Each number is 128 + 24 x the weight over its row's rms, rounded and kept within 0 to 255. Layers, rows and columns count from 0. Numbers have three digits each. The size before them is the row's rms in percent of the matrix's.

# layer 3 MLP down (transposed), 3072x768, rms 0.0268, rows 2503-2528, columns 512-639
100:131132134123160128130130134146108138133171101154130139116100161115106113133154145119133117125168150115114132133121090124164139152097124150116161103153102140144146102093088134141184162143157118134121099141089138159136157092108126131103154145141112143087139155111131105097149155128126120115154111124110125115160124137162108134118118126111160110157094126143108109120108105163115136111134
109:122146140126099163148142117148170090143130117130091128135176136135093106097108141118126080115142152121113114134123172124132144043104148115118145114129147163109113159132115104145160136155140075121075156171114158161146112097158117169139159125134125133126121161146133127114144158101104125075135112099140131148137123129175163156135116129109126110147135105160131174174135100145167114134135
113:140134094150133112117113145170132110132114145126151146137088128158137090133147157162142127092117133102107091110123132103134132144107132166120119126155155130151164142133151111109119142110073146089142111129101105112109134148147187134168149088128215091161150118096117088186123128130099108116098092131124150144102125156084139117112160128160135150133162104146142109141136110155129121183086
096:123120120119111151098082146117125144094119130142107104121083154149140178116160137150108122109134137130114114108141150171142115127130143119138147090119150120082130143100119127118114123126199121186111114141109172110148126183132081142114089134099176138140198161122139158146156129144141135151153128130105138108141157121126121121130151144103149130175138121085117154127123107126141133111118
116:101141126160128139148113113187153136106104111139139100128098136066112158117158131122119135097164120087130123130093109163137124084112141084109117145071088158158112125122153117146139100152110095098113094142135131172165184141076102151175170167140102144163132156166043126121115145111121097134127125132144178137150140137120127158152134118153146106131110143135165162119099195149127110122137
106:125157145165181115141097129102123115075095176156128164094106131142107160135109106110163133134100074109130137108117100130160133114122129115151104157125106136124148142148157133122119136127101088155140078175097163155193091117154138114129134126154130120125129103147125116149084121146148097153154117104129129122089173110136144146129116124116126107152169147167120098121089118121095137118133
104:113124116124161097125118106129128161114096143155135132149102153142122186129077144111098128113159171168142130121113133112144149145149097138128141102120100117138146167104066137129134121124125113120192121108157124104112161112140113116145138113123110150093151146104131138105132130108117154122140108150119119120169122095112129153137127124152118109144152114126135115130111078114082134091128
099:165137127155146129089165109144114154115150124099131110082118140183120166124151120150133121149084121150121159129138135147122093118128133106172149130139139088052186130160114124092126119140150143179128152139136136118119142110151138137141098115109129127113121148140113113133090168112128114103116174160142151151095102126129162148131085171117175120139112110139115107177109139161116111118140
100:114148098171132149142134140097099117085144140146135152143142106098123143139059159146145138157098113172129106127129140155154126176121135093089128142105124121146132158167124105128118071122140153129104127077082127134139091139121128167128107114099160138134092131139113123157156127118122134144143162139129127166140114094122097106111136133100139084094137135151148111149158148137109117136120
098:117080102132124124101122117150112102133128092103118117144123085103123142142124128121102116093095153126093161148136101136141088147115116098128128103141098129178114133114148140113122082163103136177098134083141117099093158116113159090182083110132072148108135124110133110081129114125146135181102154148143152132128142138154120109124154153085079131114136146144139147154124159104124110167130
111:123148130126152111142073146118120066088111168138138193173151123142123129109156141131121127131131112124109127083114153128118123139129132132078112114089155075109107136151101121151180158117140096119139181136164127167159119099157113121138122173119143143157128150114118129096109124105100137111144145119103124148145123145117131136132115092116140111147102137151065088147151136111117158127156
093:154165157126130137104123101120145129142113120130134125117111064136136157097098156087092129119120152165140154092123162137148105108134111114117129144086179083124121153131112151118072148165126149157119159109126138125110148155124148146148115138134129131091126094120106142104076099139152135062104120148142132113118096099162123121106143132127141142082154115137126148101119156126130121171110
088:121103107151125155135133114130122136158140121138146149123123140158149115132107124120099119129098130134102165150146138135168133138128096117103100111142127141165123110174089113115125124127136165127133120098149146116118142140115134148159154138114106130164124138138163135141124100135135128138142170151130156124161135107107117167110104155141093111093166140091142139144133145171107091138155
108:140156171149169107148119084134140108121131143147092157107150124112101119167142112157117113086139115160141106120146132143101115088115098134141144104120107167087136102139101087126118116110122142179076135114139159122111125127123128115178160104099126122146118156134124127104134085127095097106125106138117076128137140120133162136072097149096130114086152113154066150114130138119100120174165
088:147118141119137153161112109142167127143098180105170150114140121111070111139129160118114095119127169113145150125135136110139109107122172190138141136133150107103135114126169117128098103107111140119123157100112147148129122097114101156103121138115117094116113142129168147171099124100151100180130095103120109096110133170174104106086142128060112168111157116130136112101100148163133145121116
105:126121138118129140128094129109085147139159093120060143114156094136125076135184110111121116166116107130110117113118139146154151126129119102134128136121154119134103164083132145128139121111144152105099112100152131115130135142137142110131136106126132092131141142109125142118134158094144168147136102112157119132155075127104109140140134075147111129133154152169158129081119139141111130124099
104:118138145150128078124110133142104124121113152107090098133171158147141141100134157124112189184132136080142137154119131154098114147106137156108106132105115165168134113100153132102109165155108158106121097189130130130133160138103110174158117171113155137100109121142142122157151122148142126160131077120097104128144094145125133123099138148123131164121145120155138092165157107135100150151115
104:125169128141128147120130140131098138105154112185116106103113138107114126144130112103111095084092149150133113181129157124154131132141114114124140094083126117124123127134087136091151105123168110149162163097070119126129149143147155108148119143156122135117130110105152152126112138127127147121076146119111109095130144141135151138083113161076164093079167127138134090120117126149095167137129
121:136130117112136103131128115153111159105108143107135128084138096082101100127169076124135136105129135106136077137172095099122114079091125116124073166148128108121138105157120160130112125163124178131121135134151094107123103149115130122163121145128095142106130103141111130148151119189110149112143119147103161141147139130081141123128179110160128160105141186160133094147143145119113134093133
110:072123154091077129117163129117140118165122091154140143134141145153127149105119117124112157133117139150155143133090142144145135112103123096157164158181117121161138094161152136088082137131141136136160130115112111127143130139106126097130165155110144129131122118123124107123116131146098141117104162143115148122145113140098141093142155117115113159087180133156158158177162103112090118136109
092:132091123158095091171163137126117083118144089130159121138152124126103161111138137129151136169168103152064105114113137142133129087115147135108108137104114148137133136141142153136126181135148136140166089173142159093120123144171113114147113137144109102109154107119182187108101168111124124131094117114115104142125085151157116082120141146094123125122146154106129103132129143126098107152113
105:129129121120154101181136124112134162139101090117096089143143114157104111093091105109138133127147098117120152159184142146155091119152116138121128148126148123144100140088126125118113146126113156132108065121146106109127187188134114187117122135119154125091135106137139184132140063122095130132114135143125102137133125103146123136085120123126162117188104118113151140161139133103167116160135
094:112127120120133129077131115141158157171100106133124080141139102127119140129079098120075137136118131125164176126152143114141158099151136170146123121153117141112163149119123093133132137139151143151127139146130131110162131126148164100100104125138112120098104118173136141084139096122115146105154133140121115174143128092124135112127153156166131135116130184135077176171153179088115110109123
089:110132091131158135102160086097130121094141095123151094080122131111133125099096146108112115135113106184143113162150160177104138142152140139183152101110179165138142141063132116119065131110122150127135177124101117128136141102144118116110148126102129143095150137108111120102131157167116161105133138109119136104112127129122108147110104103167127143132099127133089114202140145112152087105166
107:103143135168148157109094082130106122143172152137134113109120146116128096177142099125113117114133155069126146149145141120126136174115122154143118093105106103134130162106114141130142122125147152138129119156114152147093136076135116107104113131125119106134119127140099140134136147155130148104120104100167106132138112120128137098132117165110142182104102101116129127158175150123120110107103
086:102147162111134120097169087114170134157108154094139119130145171150111141159148132155130131112123115137131156132150173140137140131150123118091106143114146137118120110141139121078103150183143146123111112163120126137117124121089119101142117135144124110124098119114164137132142110135119160098108155149145127097114144145140158128134166122162073154102131109080139131099090145109112162153118
# layer 3 MLP up, 3072x768, rms 0.031, rows 2504-2528, columns 512-639
102:115183121145137134167137135119108137140144120111187120152123155145137142142108125112107124118111186145098141095142103146121114122109168122117078155112109143150158151161129134111155111179085104133129137109077123129175119126164151160101151136146122155117114158164139200138175118193109121100150115148113107113110123082122136115108109103127126130116113137084164132109100089154148093196127
103:148147089169102096113156100130112144158098147072141136149128137177108122071104094112149134133120134149171122126147103144150150112124146147179072080100076131106129131110129141125098104125129137129161106139099153123127112116168104107128135113145119134141141171122116176150102100172134174130149119077109119142127094107140154159136119159130115134158126139116157130125113169100125113109122
098:117125132093116156115101151141142092136108154109119171133115122128169103123112115089126161121123079122125144106175075134129142134100143127128137159100112123116138104117129156161161115108157098086133133135092104109142104125126115094121129114159178116121064145141159109126112141161137175138114166123107118116146171143145146163145177132159115105140089120122133131129087144148138136126119
109:115134113150112126137111139135120152117174138122139128152125101150122109106110101094126108124088117128134168125085137130120128067167132162125104182154126118130149125104123130132126160137131168128100076107130080138153114155108107170106167128130099130198149130124125150128128160149157142133148124153109129097089116146127137130138155114113125130108124127123089126130102151090086088135076
103:131139112108128123150126112159124124151105120131089105044099163194094160085120135166103123141119130136112112150125131123126134098122126100146121116120108184131129111157130140142096104117104118141086153125169124118128092138153124109130088141150121138108094103170180113163105114125140134132152124141161111076151100116121174109117131173118120103123126107121138087126146147144156140170163
103:106113148108126144168109135135142120191184121126086137114135115162151131094131126110112131121167138134119098135121111131177139160169128160160118147087094126139119154141151152147127129118140122124082111097105157117123094069134145136100151164124115129110082125179129164144149144128111110133142121128111114058086144101130149114141173137145109133142135134081159122088111118126139127121170
101:120135129094117135103133149136091081147124115119153137175140121183136161140103117144186122136162100137142128132166121134128074172128130155167132128112115095128154188153133170139116146125121115152127123121097130161144148113173121122089140113122113139136112168117131156153124109114096165099120139101090134129130136080083176156201115144122144133111131129106145100119086143132125113115116
092:133137127123123138117083140151145130151121144140108112123106163151146116079116093159083123114110132094147159137123092104135160070134170139151124132103113162124152113112142181126160144127158091116154126120147116120106141133113127089135134139141134133149150114125153114114127123127124107109112124127128125102138138119112153132196124115120085174178141119082121115061120129144142126158136
101:120140119154142119159091128117113104178129123149156140129108144153096143134134124156104145149155083128140142134104110141122152153139131149106132113164122115091137090147136107150160105099092107113144139121113118147110107134149094168108180127122108120111087147112092150143168091182133085085165104133099159113141120101141126131112136149145131124131096113065109161078082099121115077136127
105:073110151115149142155125127151093116135142143149064151122155122127171132093145131169145108099152090116100102080117157136139132148129112104153128154120094135084146101148127121115145131112110166129084145131114142132113087136149128123132066103135121133128100127121137119105123115129117116100163105096121146118113145190088173128133109143121099111134105144044118104132168123105154127178156
100:146149098134139088145139110153109157116128104127144137128124154162109153096123098141108121142172148122132116110135166119112102128119135111096121182156111137120100125157142120134116133132125157101167085142144128108143142135139079153138123153100149116121160131127142152100106102171128141112126148093103130161093144102116115113109152160114113149141137123093142124109115090156120122121174
086:111116136124167143127104147141123110113092132106130155147143151137105156149119082106156135130132117113157117107108123154105145102149130106146161156139145143092146160137143101149107103133106118133108126145101161137100096110140142110121143136116191131173109169108129145147172119154095152102110087104113159115070144163130148119189118078121116102125121111156112123111142123094161131126100
103:098159099130138126129084114106115113117115194137173081154145113119121138146127112103144092128087092127077152143132141109142110188150110130103094151124124124149143141154158126166167104183126144176118131130121136106161102125096131144136146129199122149150117156136130120115101175193146119130149128136123144137097100190120142082129159117131131148110171112135124087162157085116119130126124
092:167109111149127127140098132117093153185145130106105113155118131159131140130133107101124134149123086152172112120164096143131097142114075147141140171108134150139146125110143164175137148171107120161087115148110169141079135158171172137100114115157166122159110111179086137102116130167102121119145168120151140134135131123094152165175121094163121095119151123117160143126126138101124103130145
101:119133120134136164103123121143142138136135128123050102098126174124118095108164156114123151187133118148109145132121130120161126096154142111150130143161130134121101169147160126112141140135132115094131111132174152120156162163126100124151112146157099144134139133129140112087112139133070159115149159136129094129120148141120172124143097096167137154144116144122141132059109128119084080111122
105:148122136145172100147161122127127144167126125160146132102106132122122140110116098125146124195132151102133130067156107168159122115133156148125109132132105101158138119103133142106106061091111134137149129151156176156104140159131124175099121137108186154104109169170107139109076145093140116151192111091141127142112115175159140137105138156171094103133114146137156090103106113089077161136130
101:084137126104117125138110138168160095128101156109137144109119135102125132142135154110113074091150114138148187127139118104207126154128155136151131109145095122182097150158145124130149133127152118122072129120162143177138136145165122102119104167137140128173101115144181156088101121151155133152093145095121127154124133129134156120148132151124069172118129114116134122143098132152116101118141
111:072123098096099137178159107125141133117128121099128139136125092098128130158137098131123155121158115146139133143108113124140150083125125135116133124108140113139125142142138145110140106121115140153100082144132143134126095138116135163090146162139135189149151143126081112168124116160122138098188137122092116132129098204101151115167190120094127142102075153124109052122135165122143086110119
106:163159146136135131139117174122126100124141157078180184111093117148087128150123086063140106114134127134107100109189151151143094122112137137147159132104132155129154124111161119154099109117146128126148073100114118151145151148120122157074125128129147098116119084105156205120125132187136066098113089153097126141121103144132143159117189137111122170116114129122106131127123126102128147180106
087:093140122097137169097130162095141109103136130143098077132114142157145123133119103152138083117129122143179139127092136144069092151122095127127121146149131129085134142105118157139130093121081130149118144148138104128123150108129117100123146149116122193148128139121117105150143156133135122149146128110131133133108169133128112126156128127193170102131162123109134120066123176096135164104152
104:111156133095116123139100155157120092168134138152143149130093108129146116134129130083121117144098133140093151135118110139136139084125159155101107133139096121149143147143136135134163113150150090103078108098119158130193124135122150113119120148148128133115103150139123147098108123151119153158104149100118108144150135168098186111202099127166114128117116138105128136137121100127150091099159
098:127161103143167176112166145147152137126069157076090138077135143134111126049154116107133158107164119127095151091136151138147120146112126075101060155133136124095147158148131149132177139095100131126165158136153172131128108129159098141113125111119158140161076137196138126145098120152144096116110114134130111175135111135115140169114112105149140158145145140122135142089114143114150152137135
096:110151111171144103141124112132082144166140151138142095130127121138119124081158113130144093142102151134160115110168101128128105123164126125141094150134161099111127107161145140114116099067157171173161147163118112175130102103125127134118180138148120102154117099147152134152109132101127154123138126125103129156103186119119120105148155146099108127149080117123125127133145128103107170127143
110:122129117134120142156120123132127123132140144095134098109113119119130116101140103155145132167087146101083148123107139104107078072146072166095141106158124112160152126148109111151173144116118132133125129159115153121132101137125127123113109150147116130130121116105125084119151154119109122101124110138140093129099164100141110100160121136123091099192156119099072118132147110146181141111148
088:133145125102142132172090113150130137115085107183126139114072140143145106093137120096133125120139106112114140090112127141143116129124109097147152143161113156128121131135108099182140145152130161133121134110135154102139133147116176132123082130152116126123132139146101121107072138140128116126150134098115113159125111119131131133124114102125167137103115136105096134121159140128131092120113